Weights of a small GPT-style language model, trained from scratch on English Wikipedia.
Training: a variant of SOAP for these matrices, 773M tokens, 6013 steps.
Each number is 128 + 24 x the weight over its row's rms, rounded and kept within 0 to 255. Layers, rows and columns count from 0. Numbers have three digits each. The size before them is the row's rms in percent of the matrix's.

# layer 2 MLP down (transposed), 2048x512, rms 0.0333, rows 144-250, columns 64-127
112:098102139152105119114184121141145106150133136117100114149137109146103101140094124136130120110120164151157148100132124161099138109127134100106145136134108108156084138187106118128177151122089156
084:100139089113116077113148158125121132100133131152120131169151095121093141166149109115078124140158130135096097145133135186065122161127108114120141120128078124143124152100131105163133076115163158
091:125118118136114145118122105100159157099099123120162122135136130144109115151139159135104140149160058159133119064147188100155160108101151093136134156119077112137138073115152172119102124139116120
109:148139141102160135160096139103132117143146117159130108142081132112136130135141139161086170142133181118175165129099151075128089139120125120127150163162136152157122129151134170105135118128128123
106:160155130128131122121116131141124128134090140123099131100212119145135125125150141125091111128081111109047139139098079109097071102134123131146090145114129165112112152096117153141159134145155176
104:182135111110147101093132117149161147121103132154106137134101130145166128093151146146148113075129143136129128146113105156108115121118149154123119072123072098103103119117068145129107146138139120
114:162123104085128116131116114139119107124104130140165148144138130188124111149128099144115130086120120162088136107069093131067156121169078140095073090101143121187140137127154098146103090161152134
109:161174133098125145120125106100129126138164131130178146102093132092163121147159083142160118122162133148118142102118110137187137150108140093111119146135108130118133142088128113114095105154136089
104:150127127127146132111139109107110152050114156157100127147131168135088098140100156143063197124149107117092155179159121096134182159114122154190098147161138142079131093132122120146138127121138151
084:151133099135155164135156122099159147130130081151121147142147145138149138069163122110115139155110168158191164118122150157156128141155153097168119134118137173160122138119154113129117115077116121
117:149150140163135124115124112112097155183149141158089097092099133115137119129123120122110119099142118132198126141109146155121100127137157142129139128131129101105148080125148128110108138157133122
119:110176123133117107155099158103131150127116128119127138106136120130163117117161106164081120097121129161117085096123105090103177119111132138138125152131147106111137178146125088137142139115080112
104:118127109133117125124135116108138121131078121169150142151129120155162149078162120165152144160126093123158112142122105139116098127113171125093148077142106111133113113139142166116155144142129135
066:116093112109140112100140140147095152165126165132146154109126166098118140102109154097104117147079135127119117148130079108155143147101111161086103152152127146143129125110133117131151098143138131
097:110090144152123106142180098108122161112148098158104147123097155130134134141105143125180157128150105170085103097163126099110153150102166160143122092168156094138130147157166157120119133113124162
107:111121147134147150102123091115102134178135141091153153113136111108131111169097144091100168105134134122105096137095143107142144116147138130129141172121133135109122167140134170101130134112120133
099:163119131141101118128123127103133104082132161086165146115162141100121123118154128114149151165127157139141137129142127127117161165115109134162125097094156125151078125138157101131116128130051123
111:132123142147173102149112107094164129121132124136132127150081114138124135153139145141144150130138099108135131144136115114140123127089136115125126145132159121141185116148154161082128123116114114
104:177104100138161116149149099130126107111115103192112107095096133139136107110128133143118121119126117150080164118107120092102131144119115141115096162097122129120171119170083134169150106124159142
119:123097180093146133160121097138169092114090163121135148132149130138123083137126151146136144172116084117115161142162097128147099148090174111163118120129081115117157124141099126162172133104107110
099:116143099089170167139111125078123134116166075136130151096120142146156111175126122093136148127108123116123082144138143169156166162117143104103103086106193107130108097136130120130192147093102109
110:118123110122152094110108112179066124115115147123099139141083140158127114154148100131137158138178123147115122148124110131096144119090116195131155161105084092169103143135120106112116124105165092
103:147145121145115145106114161141091068128124080153169145134132159125124133057145151087143084123146125120133100114182126135139157129076141141133127124126110116122144140137147142117099147139141098
089:132137111131129192137119109131135131085142139122105182137130113129148127123127104138147138116114153095144138130131111069104140117094083125150141110122093156122126153114160145097167139157110144
062:116144147165133127154116143131146138117108145120104152106143099144106120108098111142113089066117150121161111134157142114128115121126087154098147087126099096192122118142115113136128104111177107
041:136131140103146115140108089160128105126153140112113161120096135138085114141132116087122111139121152131141092125141114152104117115129109106105130131125119148100124145150128187148102130076131131
092:085078147119127138166092112111156132114185144160109110138117224118054127150119118146108109147127139127139111117158131128137107113115142110164138137100119136105142125126156108094130124110119175
103:134119109148104149131120169069131151137155137152117156118168088133112081129176174101116146140132142158140123129109120131129130125190122124159099167112122138108112170119128144145131146102134148
103:122150125138093141136166141128094131150128147182150110143114091167132120113138105136121181131114166114112105079168115164116119138162099143171138163133184137102130161128159142167139126112099127
094:137137128131107106082090109140151154141137135107083142153187100138124137144135135156172122095081124134146107105132126163152139127150144160145108136121124111185073124126087095152148128146148150
091:161095132160129167153145118143120133109062168116098108095145144111124092096126109159093129138121114123118112168088139102095136158129104112129127151117139148134135160133131130146139107109147148
054:145133091149149121117113130109086146115182142137104184153140126119144145109068106153118143153105142149152139153127137123119138129131114121139141109154162069160128080121123138114113127109127091
109:115071123097117156130117148146157183158133153102106110125117151148137076126113099145150140124144075082135156117127114096105131112149142169129168134120125166114133106084127157191124118149120126
155:105122141134113188184161143128170180146169159118132062128075085127162103138098130134161161121169151100153152149129114159117100115100134125147137123167092103093137102143089138177143179103132121
094:134104137176102103114120142122112118157118106138171117159124109111111122090097156150147177115121122118155093119169084097118180108108101146166146127152133144144120103126115101139113164137130136
099:131141105112121125168097131104141146107118126125143085133134129124123132153126138139128091104161158099097129163143131115155089140159113118121156126118126179133119112135070068138153141136090125
097:095113083137129131164084119118109092128091158132134120140137117115130112156107091145164124138123138135119168128094165098103117137151189134099136103110146107096136131137126142104108105144155157
107:146125088131153149111112113145111160130109109151104121134157121140075103094118176116176153124109152104129154132123132164134151111118129148103152127135142083138101133156142102149076122145121109
102:156156135122116108117151086074155100176112103099120157145127152161085110155139123157131101153138105131160144140146127122162098149140096145112137139141150123118141126092141096109121123128125124
097:163180148155164123137136158106140140103167153141154126164071092158122116132102115155097139104151147158089138129124126090131118108109142113173080064166128149088103147127133164142130132116106144
108:115128135131079155159123132130139146130170138138130138124123110112126132171129131138109132143133098137152137165141125132194097099095169059108101124144139154122127111099161121118125117112155110
052:169129157131157148126142145115137153142138126118165133097128133124116118098136134119120130153134127155108151108104113157134171133093158129106145131151131112151129152134130134169149128147116099
104:158097074071123094112108094069132145095147125130153153117170125163146104115160124102148159121109107119098115138139134124147144123122130129173100112123120135099138123127146124143129147120184143
114:114164104139132166108101148157152145122111168115135098115107097144117108142119113132140092144141173158106125133114141143111134114140128099107131074149117098099142138077091125113125142120129162
037:090117117121111129084128135120120157108150128165180086167205089111172110156186147129142142131179123170172124098100107146091083159123118150148089107133125133129105160117135114183150147113098099
106:113136121099155140126124113135143172128139109132133094136149106153114112133182135140125123143159163139161130152128120167114111155146162150092105129092124133089105161113097161117142139134127139
086:117156123146111150104139095159117099095156104152073115102131170134090119172143092108144083115116101103108146075127112150117135127090144078125128140091110120114108168126123152135084129053101135
098:118112125099127117159135085087147143098127167155141145122132140153125126124105189118112126101141160105097152150134098127138112155071140131148124128139102155082143155148170131176126149127114092
069:102109115114168133131170136107129131117144147114091123109139164139073125144169145124131163111134097119104120131092122132147185118176118113123132104157138151137136135079112108097120114131106154
105:131155157075109107101116136115168127151144142111102123126144155133121157132165116161091155106117104116135117121143133129099125139161108100102141120148126135139145146083131119094122132117086086
097:113142127151115154130130138164135121155110120108142130098113156109086072149142100140126151115116160185164071141150102118118143127115109121157182128106115116110118178164169160153128092131110120
115:134158098115159122142114159130102148125114100171156139114123144107121224116138103130106131089159139109081119151100145116119127117112128121133095144144163140127154112085111150118091133113122119
071:111131173096142142139158148145145128156141175142144121102079125113117097123145147131107110113108153124115147122123168095111178140121157128158104100194127132141139115107104099066128109111120095
116:139084155161112191116120155117115117134147138163152139126088110119088140118134118141148169143157126131162074111138142177094130097103158160103124139148118116205119155156129100121117140088134124
020:149174114136177117150112104134122162114112149115095140153158080153139114092136137141116122150126117106111163138108118109111205125126115138147143130108105147093109129136125111121096140174139154
075:118122106106114137120162116174109114117137181133117161129107149109098105109109135109115140083129120101096119153112167088136141149127119108151091058131153151127125092144101114118120118106136157
094:084116113159079114131169129080115130111131140081113145115113135141141129111140099109147137132065149118165167103124117117127100128114097111112098109080148128087164109116096146132092117101157155
102:164174139104122165115125163161105098129113142126127102078143114172122103133103131094131116149121130112166147125136093158112108169178161101150115139154150132094123154125160143136152147164121166
125:096118123103154098135138113147144146153146136080086105112119135144124162155129117169087124133094128117148106113134121095144093128126149070147139160139122095130156104156132171116170161147155091
114:092154126156162126092145129095107116123139113086106159164129131169136063131112098114132137112141159135114151135128150138133090090103099130135102106095145102127113137133124068112106116149103119
102:103134157135115114125117125128156103147101111116087149169104121130137138148091097117106149149143160088124123173148153144121138079132095145201121100153164122119105129108103145125150110170102118
104:088122151107123129158133128108094142095124126080105109112126136113126126124141142111155137085137118155126179091153141143142113102172104138112166104094100140145096155103171108113110092139138099
087:115123148123126151129114133130138135140121115146138133143134173111188141107145110126165171119109113097147172136104143106137115113106133141048085131117114116132095107146142119098114114187076139
099:112088129101168085118141126159120147122105137149149090101128115106192125140109143127116059137160121151170147117147127145124101103159131139169141134116098112107113134090121078146109099140112097
095:171127139130119097093153135113119164148114164150138097112127132105120156141157098116097160112154120110159109118123167116108146118094089130103126139174108097144158150115133145127139123157119078
123:114132119127103150159171151106124132139125191139145083175110156146136090154111141135194129104130138179120172123153115132150108108140129156174129112109129149121143145123144136135112126089153138
114:142128126129175093131145063087152103195172153123145153155123163173174165131154155142099085140126086167125177133153145135178120144176116116142118092127144107106145140118148166139171135164111173
100:107095103136140109118090145151125127104132095125166142124141113140128104142111142089143116144117140195121132156081127123148146109094154095100134146128198104091123112119153149127120143127142089
135:127116119106109132152156081127106134117169113130133119145173131127144113122129141097120157097168129147123163071116125162092118115102136164105119139148137143153141117142125120099095129125119139
130:106159122158140126132136139122131126092119167153140135116150138154152156108110167165118155119105138108133097124099149138082077147130109123130122085129116100140118151136165130152149086136176139
100:153107113105130155174132164134115129128162158129107123132110117109159111112168143102148090136126121154145121096124107157159094100103086120055147131141091138126158123095111137163125154141097135
106:158172103125126078135120109147123089202143118146104156104125117120118112164130095148068177136098166159091087093110130116095138116128148140123140119133121140125129112135124100108100118143129134
100:164085079173136149081144118070109127115155107158078159194164068144144100120140133150100096133111113125129173114125153142119164120117082114135141132140144127162125113093148145102143112139153084
112:134156087134123159104067153116161115116097127173100146096135142132117104181149130069088147149132110138145114150168139131122127127150090158123153124149125138141137129128144116097113111096112108
113:163123172130140167114142132116129123099127096085144172111108125090144086141143124170101140130103119155115124098112117179132162164114107148110101138118132082158133135125134105128096111104119144
105:093055142151135122104136109135097152105132088145142101139162142133094124124131126135075129139146150130151107076126164085136074139124132108159146141153140087148145124110126119129129086129156155
108:092120142143080149092138116094129123147175093151087132132136095098203150137101144130113126146133128176110102185143115156146101136133150100122124157122144092118152183123100097132119202134098131
083:075176141168142146167123134154101119118096158126146122138113122123157118118116126127106119147159139092107116110117114071132120129142113103109148126159136084103122096140106129129120136157149118
107:109079116097089126139152101106077109088147150103060117111126130132142156162138132100156190137143152119109120174127132136112140116131138145150147117116125108133121150141188150100150128094146133
112:118093105102122082137126144110132147115129185164129108105116153111127123094132119144091134143093123062140148102125115116126095084110116133116152135176091102152111110148136093177130120136097155
096:153182111114082157094125122114153167160133122149133148136100141110128163136072117078146191161143134092160171145140077158155119146168177137144120137144140126171131162122112106148120129131097134
106:117109088149124152136112163135176099143136118133128088125141152136152158122100135133157086128132108140087100136124086127146123138147139115095126140115116137107121147132116152150159147123155100
111:129122139135124155107121123159128137131114121128168127131139135154122166148096136128059134137150104149086139073125141111118173087082163124180093128123113142106134147099153136128154141168123183
101:101097099111175129139114120097159179168146136135092149163075141132103111161132106086129115106100124134115124118154141108124137177125140155182161103122090190148143126104122099145136121139081143
118:128161100113072092127138172160072131102128159117136147075092087090122159130139149136087102118134118093137138151130141113113137096146160135118142142145149092151093087109152118128149126133130166
086:106135141123148103100153094123142121088084128127129166121129125128127115119138116084136145112155157142155179085175141087129107143143145158147136136109126154091132144151142127091106176127109148
102:137105100150085226139137117115116146104156115134106174177089149137139122156112137128071100114166138148132103142083136133095159153157143151123094105070147109161142177108114156111146115138142119
139:133121144127110125163153160162148203105157181140107099111174098111167143104107102108151093168126126077091177181131101154140139151125124116156143131143099157108166117112084101147158073147152199
087:155123153130148140111141146126162088105148110108125109157098089097120160107117096124107150086107154101132099105111151116145136144144127096104094164121140080088171147109133156142155073165099128
111:154110143136118111137131148119090086133151153142174129108121107143145094071149144143118188147138147152116130165094136111077095138170145134137149134131160131104100135131156127110148116173106166
124:101167136134167090117131120098115113127137159120154108161089119100154138150127095119103135137110146198111135167114134136145141171150115102088193153121119158157153140130134137113103093114145066
114:140185160098118126143123165119149156136129158125133133156105090109110096102106145113129101165180137143150142167125132156089159106125109106113124144150116143158111122116110137139139155140149166
085:101146088113156094157100134136119101092111093114117137117151167096075133134118147108134109114151164132148100128127088099104152127105125101105134119104140106178171145138156136088136155116141143
109:158140110147112152114136153143095143073111120064137155140137104111132115108125128164088124140138125116129142143104117158156148112112103143134161127121133143162123105160112110135105124147147145
086:097156125115126085105118127116125129094136114106112128116133051109096120116138087086139140119102166129102131110148128131080163089117137122114142114125151151176165166121140147144144114127114149
110:143089097101169105160156093070141085112113128086097100144140156082107138123097131102106135134093142128068116142106175125103155157117164136101127136144118138157127156150117169125146156136109134
103:074115161139154148110148110149162115158146124126132111149127169126119133144108123095113132138116093139103134158166137154067102154095164157139148169174187175087120140173157110114103126119146133
058:146109109085124123146150127150157126158159118165176114171131108104078111126093171127125076111084114096144105132179136088080120105109119140128129122147121131119153141184110146121104187128091128
105:119100148105150129121141197144201136126101148125135130126152097148139139118134168126130092119150153081123110197141107140125102117122137108126112120125089110160160114190135144101130094171091120
107:131162081096152151116106100120073069148098058161181175142121139119113118131162135149113139097121133158119116059161169128088163138131124136147103136137141146187094103079179139102073108135168132
098:095143168147092130089134150112086133146117119167094172125169140116137144108124105112182134159118089158150145107133127140107140119088145097119086142149127128140105136079111162119150100080168091
095:135164096105110122101132149150113142142122139116095116097163131055140129151103140094116109130108104149140133137098096125164118172103093115098126156147151115144131158148150136098098105126125130
104:120109137130159132118149152110128143137083142156116138142138120086158117128165120127134138152111136073115107124093150056124135059092113091136116134090125150122136164121111075146134126093165126
099:154108109150090124126146129141085112132116133114119103114094115176091095115129123105129092120124119123093127123128155134114161153159111124099096144139106120138095118144159135123170115132163114
106:130135098129142078102174136120143106116162135132164131131122144115118132142136164130100098160141072123159156123117187127143114134123109134131112145114120169144111131123134089106174132141140152
103:107161103135136110132108113151141115107101114135140162137134110075152128092094102101138142110113099103153097118170124131121150114116116159102160144113156173114123110108082103131093148138100170
101:115104172128087083082113130106157137157127116123124135132128133121131136144107117106081148114119157133082154169153132134110148156092108120090134146116135155122123086110148132139128140212099181
# layer 2 MLP up, 2048x512, rms 0.0333, rows 145-251, columns 64-127
080:140156096171160130093136092104135131154127092142120116145155147178155113107130138132170128131127051170129137073130111133149129097170130091108164160160143143119135132117089139093090125126157148
094:118129102154183120121126137134113102122135123154136115116147163105132137147120133148130138117096124155131104129119129134080155092144128123159193143122152154119145152129104165160128165090112139
103:152113171141139176105101101131138144144170095163128093134068132097113123157153122140162093107121120070148123135177155098117122145092136184134107133161115114121101183083094124160102105088109115
105:149188151107113077124129147113042143136138141143118156154099086154150126155114124134149151102114124091141127101128115132108132115135082111109122136125109136132157094125140116170107145127097140
098:123141104137119107108160083171115124147085157171078127112134118101100156084146162118132105132112141134145071143128143116122137154133127130112147111170127120138114136104098168151123160141185133
111:168167142128148124115162101165156137109162124130098137125099164127106097125064147105115120108154093110149100137152163120148106124115103150129180127134109119093127125136147163137126149136129118
109:169137119169129116147134154126166118107112102128136139114110119101129133139101101121139120086164173180099084152120095104141110177167126091133137116124135125146156120110117140143165131091090131
100:128160136141083165161115153133137108186119178108129159146081116125071155138087107151152124139125123086156121139112119123154106144128147123134148107148153202121148102151127114108147150117125126
089:134123111111111107135122161103131156115138105100111165115141135146127094171141156126117164101108121125093118109114128098132059154105131114159110153157148112092125133091145106163129151110118142
112:145106151114094122127093095115130139141147133133140103120117185096129112113142126134104144122131139137185096150110199129175160147135152122164131141112080093108116109124143084183111145087168114
109:134136135121138122111145111140140134116156122170153133137103152131130117129138129123172108095148154112117103138139088149148154095111101113118123152157097108123120123147133131114133077153133109
094:153137149132137164119121126163125166105130116125154104120115131113124098151139142138128124097105124100112150126112131151130131099170156146139181132114126157180123120152145142093141135131111145
066:147149120140108107108143178106121098142124094157108133189113164111141116156136137143121145124118099095101130145123116137170109168114102115133162146147085126147123142141146126108106162107125106
102:087119104121141100083112167127129110203124117146144150114152112137142145121192135117129118138130119128150165144084116128158113124158126136110119118105100146142140090098124101125131129151143119
113:173146072102136102127097149143085128088166112107106111139116101125144137130127137117129157116137077122125138124128132083117149135136173121166157135116136173141146132086178130182142157120123126
102:125095128101106113137112156105091097131114195143150147132096151117172143133123125133138076136087138150145143110114142132120164077109122145127095098113145120155116138102142183142135141151142136
124:102152127077161132117103130136170151104078176153160121154118106150095113124116181128146151093114146064121144144085134138138106141114145072137114105094142111165138112106089105112123125139137135
113:140162139113128091096129136153120111134132121153106140167152159122122124176127117138134080108113127107125158106141106125161121108179127116089140128145138106148119144124132104147137123102131147
118:126191104134170112116098089147140089137127120091088154146156157170116123108148152139099105103130116126123130114114122134122187129149116118098123129133095166166149117098124159131156118158125122
099:152138119098100145125135154137121107089114092090114145114124153108143129165096117139140116141171109117138085135122138097113105122141145061104138139133154074107117133131116124107132135101121070
099:146135141142137122116157110121195106119084080155162144102082159132155132116171170114096088125130128134135162146113136134108133092118119147108149162094126153152107078112168116136161165108116126
109:100116103125148127117132134137172172131134116146142122122108100116131087145092120153100137153130106087153150137075119146135109130168084123119123081111141140139123148116153147141145076095130130
096:119145094102122126110088134129135128128125158145071129104154135145099103152137152120125140117080069125136148122155163118150069143147152138170137116070123135128112104113139165141124162167102174
072:157112097100128146096105111103136129103162154153109139128122169112121109145091125139123104111086120128097113126093127129109099107137147168178108167179163127110109128147122159121148140122118113
044:110159081121138160139096141153161139134125096103183172178115111130169147146160102082156138122143133123176172114136118141131133132171177102142137144134142112124158147144195109104157144134160129
094:161089142137138121139125159184104156149134089112143104140114141133135078125099134126130169143117155149166154100112125166111130141149113104092091107088135120123160116142111115159120138125134120
095:087145097104130147128088170143110124140086145178129150183104159113126149135153068148144114135107103085120108130116105134140140170082131145097143132208135124153134111147103150151114112105135173
102:169121082163134143109128129128157089118113116111156082112111164099115127129092091117114116082117104154110119158117104135115139161096094137113102151074171103128110130166133115122108120141145128
094:110157088139110121131151126145100110128143132089122138101135163101158119127053136112162134134096123135107155064112180097118117135129085140135092152143170148139127118130163136132142128122128153
092:119118137108097113133110107168131119163180154135151148119109160128156176114158149159118123141116074206149140145105155143100130123067139160133141131157139117104134102123112162121101129122129113
058:123115142166103121086121142115145142151136134102096133167168136082134150102079141180152115099133162120163103126117114137143108148098109131166111118131155133107141141114144124133119143109146136
101:144115092133120084121109101116095162142149139127095133099179127074121174150201126125116178124129128151185124106127130114168105169111128140139160140145122139123144108096129079065125143137119126
136:165118128146098141140129124140117119132157110132086109146093137111115126088105119160150153138095117116132126149083166115118137129150109172126128158095170107122142124145138136101147135116160099
105:149128114151133147129175140179157113134096115119135131127104137088150116163137128095105146148129153162136133150145157110103136152147122076097179125114090150090162154121115110141103135115139158
106:144156157129133182087125123145118137193175133142105159132125115106132136130157111145187122124147101130221152120079101132113157095099149126092091091177144103084110086108133167129083133129123130
089:170138086166085086118174118083103101147145144103111102138121133139160137104132146098131088102111127182135125136153141166142144111119086145109131167130141112119107103113104168147076061094149166
115:137112108129150095092195082098151108167130123128104121158107199128140128138124158159129097095106099105116112157129091156151170135163136159167096092128091091141134127151123134125107089113093105
098:120092091081132102130115125127178070148095140107158114141145148131120098162131154109125119110125117141090136143115130148087136091138167076112126133128079150108114120153116104120103168121140146
090:132148131124174132123107125120108117154146125126118148114127124148151112145148142127128138139075136155149182145111096116126131174147106165129164124138127091101102120121120115138107138135132132
113:098118172124122117126111149109157141111099158157149137120116132141094074144149111161129131147139128109161164094109109147151130100106155120088132105106108108158143139127108138120127073134135157
053:142153128124146126146138099171159159150123104085137126154136110098146144137156128171129069155135104089139162098130158123133123109131170127141111128114140126149123120115148135152178147142140149
106:143138149143141123177129160169126083119076142087122107123141120159159150127131124132109105122163128143067136152131078137154130093131157114096135126166121124118129116128112136132136136119123158
113:129133118148085126107149101113142046124152144113093097150129122138102167135158134157121156145122155125111102155126133155101137136112147181119151138116124101183081158156164086122111137128118139
032:140142107073098124136130132124102167082174175173124149113126133153088135110107165148128171088138096141132127130108082096090101103154153124077119102157104144127153154107098119159128113125117119
105:101127160113136135097114124161139139092125133120105121136135122147115140118093164130154144110171164185102073115135125153106114141168145075120139097162153146123141126127066117148129135133125137
097:120157142162104111102122162122137147123140086132150110168141171097106125102118135110111117113155125129142084122063146160112138157106169140136146110134105121137159112133156093128164166146124144
098:146107172074128133106121097142104121117132152126157124146118134080151148142114083153103096141120121172137127115099148084147127112128152132094136114116113127122111119146144131093136097128109133
093:119125132132149162104123106142107146127136092136186109151104090114184150104108126127112135104134107100152119123170143117102089138102126152153187125071144133110156139144145134103153107120135142
097:144145142131145129118158079163108125145152149140088157130103110101114092165130133125093175152180121108087150131111111166124093105145113156101143138129084126123143145132102118142152122150114137
096:169077176131100147141114132125134130096121100144105143135098125120149168130138162127123100151170103112165140104123130154151137102131175159145182094162163152133145115108158157122173119122133137
107:134123157121120112103100125138163143120130143135136136124145133149152123116127138128117139120063144172135112104128114104119143140111170103121110118103148117141080167169121093156114117110110134
085:086168099098120108101140114104102121136092173180120099118134090136115122100143155130150128119123135147124141181152120125128130140139085160127113136139121173188173138140127094128136145172108112
107:152134124094164125131137118146139146155117115145162121118151121160139155108137150154115127122137143121123103150132134127172106113106131155120167099116178128110144129125114120135070122090115119
024:142160146125173119141102126169143114135145132128137154117181133139153102177138138101089153131101151127181133151158137119107137150092172098146147141132129151145140115092122179104133131120134115
091:153143129111145126148122157124124124150112100126109146123130117154152135090105129118128123135115107120139122158121122150148143099131158172125102133141094073107123066087115159119096130076111094
102:077139118133130125145107148126127134119162129097088122119152127134087098112157140137133145082147112117126116127137170114075126137114110158113111132142084117111107122124145114130129145132137123
098:139170165154150117113149112149139125139100143132166114159128137171152191120099121112103082147136089082152075163120116132145138131155130151078127126132158104142159144186104127159109149120150138
116:103185162155117155137151129135129121118122152145098110116109121131140122110093128080162105142131134161153124116129164119122110180116136116108172113147120150092123124136162147132155133114107117
112:162120125108174077112143101122110139126133096119123119149111052107096143103173097084145132126132095120142072132202126091087121141097115074097161131154197119125129171165127078145144110120098127
112:187110109180130137100140174096148162085122085129147130124156133116105146146086108095109106122138105115138135128124154115120167150119123118127168064111074173136139166107133154114141127118110126
112:117178182183113132142130134160103117124111162123102097132107131117107145123088146103110109131137158125110149122107133096128136146159134142116167127109185103107162115126181151138143104116133118
094:119138115168121122110134129097140122129141139113134079132137164152154137131085117102145158129120123106147120120156174067154123128169125119165110083171160170151159084137151067148096126150110088
102:105137127166129132086165134082133087133138139109093118160132115128128136082155121130149120136103117150110092117117086129155172135108117139127140117133124105161124125160099142106155176104117101
100:133105142091118115131118122116162083153133128116081123111152091139131119125129120147156150113176132133081106114175149134098156116105144106158132121136124114143104145098124115134088106143107128
127:175127110138102088094126135136107075152141116152119153134147139163151134140129140106086139112137141095135127109155116122148142105133108113109151142124125126157098115166168164121138179125147100
110:139148130145144132128151096122161149151121128161125148116135144159116139131122114170096160152174140152155124148127119138114110132117107142097107173150145105125140092151124153144177129090165163
103:170123172109117116096142125121125119175129118150114133114099155130096117138098153143127126111132171145119080113130121123128138124135142099162119074123093128131146154114121162137131142144136135
120:149133127128085078167136124149146114150128120160143110120085093119178141155135140118145168099094098167142083112165124148133104120132089077129107156115134155141145125145128150155108162137126116
120:133088092140081110139138107105124091164123099160191119154154119178121097148143168152107155074155116125154151123102130114080169129166109124102120159116155128119116101103163125090146117142088160
109:116144097132169090107159092112145170160126143130154132097170154137126136132098148136106136094132169168163118174141065097178109084129165116150067154110148091162097127126143100145058112108121084
099:138109142142093120149160078162181128116126119104121068144089116123143165115152116107132100111140133100160131113148122106119125137087148163164146135076124133130131151109146149106147111125135130
106:127151167086168126106124094085130159165145074151165148182130113098154078130145087136148153097082091119102116121075140153141117130151150122126142141149094144102148190131102128172121107140142129
107:103147161171112132139121143160118125089146131108130173121126142139163147148108135139147089113149104128155104165179138101132092151159133077136142086213160154155107134132118113130111106117117129
110:152065117114147172099111120141055122122137079134132124140159147114163125138136114141133083119123132136140110125168115166112129142141097107090124130173160168143143121157109134128145151150135173
106:114165136128151105138142098104118082140122130141164087110134163169090103152114179080114144131113136147118112149096123119115099181125144065156125121146137093107134156102126123149119157125168107
108:184142149133125127086149121104132155114149119091094139110133157161118126141133133117124131108111170068126094138135118096139150109117176154114125144135138133147124134091153104127188142117138127
085:100139130123153124157115149124072134116136149171156102126124124095094129135114114087132110103103172151104128117070114130154140127098117108124159145181163128172098131136134083177156061182140111
102:147123125145123124141124178113139114140138131133108148130172148076139145123152145139152129145124093128122091123142127121100085122142166125111121084175096136125145105168144101129183098114097113
098:123156163162144153106121146142112114168113150143158144153100109082160125154158139098104148158133083151134136131090135101126120099111131121127138152108088134090126144160152128145113184190117045
105:118151137089110115118132140121134100117116129092150144141114114100176191136126118143165125111091100140143112119159187123126121134168123137119168163142120125180139128146138144073113154131128123
102:150109151113126130155141142142119110095142180136107147110154126164107091122116112150084111151103088104102158145124167122091146142155098144150164113167140118153117115149155119144162159108082099
113:140097127131119101099137100153157155145161131184113168163098103138135090115110158125085128114134135161153147132106107094111127102118117139176132111169115135141115081120137103120146127174132078
098:137123091089103115143144122110176135157151122099105114161115100138154149141153122102096092086136097124136132135119129137083152116097121135109130154156153150149145144144164170136093125117117107
117:114115112169162128126093151093136115145122172085161129131139159099122148139133131160135136107102124124124144135152154137137115144096126103126092117116130164091093127118102106117116123138094118
100:155165132107133124174123124095102087160101155104157125125133096145148100174102156156145077137119145136130142127133147133108140148119123131117125142104131127134118094118117126128133120148145152
104:085163164151137123166150122115133137117157155142151175127160116137103149143161118069148120153085114118105109135120130090104148125123124122090122128125114122126081105149161133118107164171144110
126:126141174130121087122099132134110111099141137141118134123107152160110109107149104121134142112151141128157133161120116126097156132119141155101123123113199133162158129139150153093145137123133134
105:138165107150152141108146124157107151172117157114143133120137181157118126107106089142149111170139113168133156115171129128113111113117065103167118084128132151137110168179149139122119160109148141
116:095156146150182144115111130164152134082183127176149100123139100132118158178103088077110149133144137096136154151155102115110146066120133128096135083131105102148109122125166123084133111128142108
115:128123140121098083132111128101118134146123125145123085147090124149150180148103089116084111132129126118126152144155148132154129096176120088131089153128097105124131121152118115135140156134139159
113:134149136129103118128122099099127111169138151104113125110146087136201141088166166116167133104125117086152135142132144123159129134143117110100140165128120149156115140111161129095128122134078126
087:146128117177174137124158098109132142154134169097138148145127154091124178109121127111132143131138167174130147120154134122139109157185120118164160132129156113130125152125124113105097147119126130
109:167118101101151108152118091139118094105161128107115113090113125127103121142148125116139133119084125144137158097095100090139154152155143154076155190155164143112119128110164111145169117171098132
085:111157200117116108134140131155102101187123137148100125145114133139148124113099137156138150108141148141147133138128099147116120126127132139140103156146111114152110154142121150116130139089149164
106:123152117116141111121156087098128124119108143085137143148136134123157125134182141125134117120122118135157130126129162100084131111159131075142120136109121118103102146094152136123149161147139107
101:199084133121167089110154086106129124102129167100119147115121099088114154104109160164111124116139105110146127098109128099129152126157137106109146095104127126125160141113104164130121135120085139
072:189137113127161104132100143116146143135154143097191161107148168157121182131136105134201124128133076132152098146091127133174094137149113078124161175133137114108158092108159099123122085090142119
108:145095163139108067140093131094150119130127139115121174105135126105137123099147123131142117128145164139129087118157145193161111101094122105142135156111160132101132096139099121122156152116120112
111:183144149101125127114167102126132124133195122146141160120175129129133138096133101153130115154113103130139125141118116170131089081147121160103148139153112105099111143162109146140169127155162113
103:122113159132133155120109125131158102114113162155118137102127108094072124128130124149127141141120125112140123134138096126095156141103140112154128153138124109095159109115155142129147123126164123
100:103132132133095146111122131144137143144106098107124179134139145114190136155119107126144138099142153134117081089100142137085122140118118104081120117134170122138118106114153147126133108126117143
101:107114161181141128105169138157125127121111166093087128144132107118135131159149151156154128157184126172133128121154136124124137127152136158124088135173132139141089094146124136185159150109094115
099:116141120155127168188126119119126153122103114110131136171164181122146151128134130139137127117130145117142140150126151119126141107137127099119125102137130155126176102112120130181171134131167111
111:133120102114131179124102092138150109124148162134148104108104103116162094091132133138174114100151115098189141161124071120121135118128157108141137110129164128101134160137078137153141072163110098
107:089121096129131155154124102162151110128127120126104109102132151115140108120088139118140131123111133103151109159121099108127130097155102128133147128101113138154107124092130107126107134146126132
097:148119089162152095117097123165133124158170139122085139129117124157167094129157126114156138132128140155118136110115069146106150060126109101095157136119137160149158125113133116147114110109114084
087:128151152138104133127162158141120162118112087131118127122169158137151135078119136084169167101147107103160112152107115149151128124156088149141109086072149147101097115140100071157100106114129113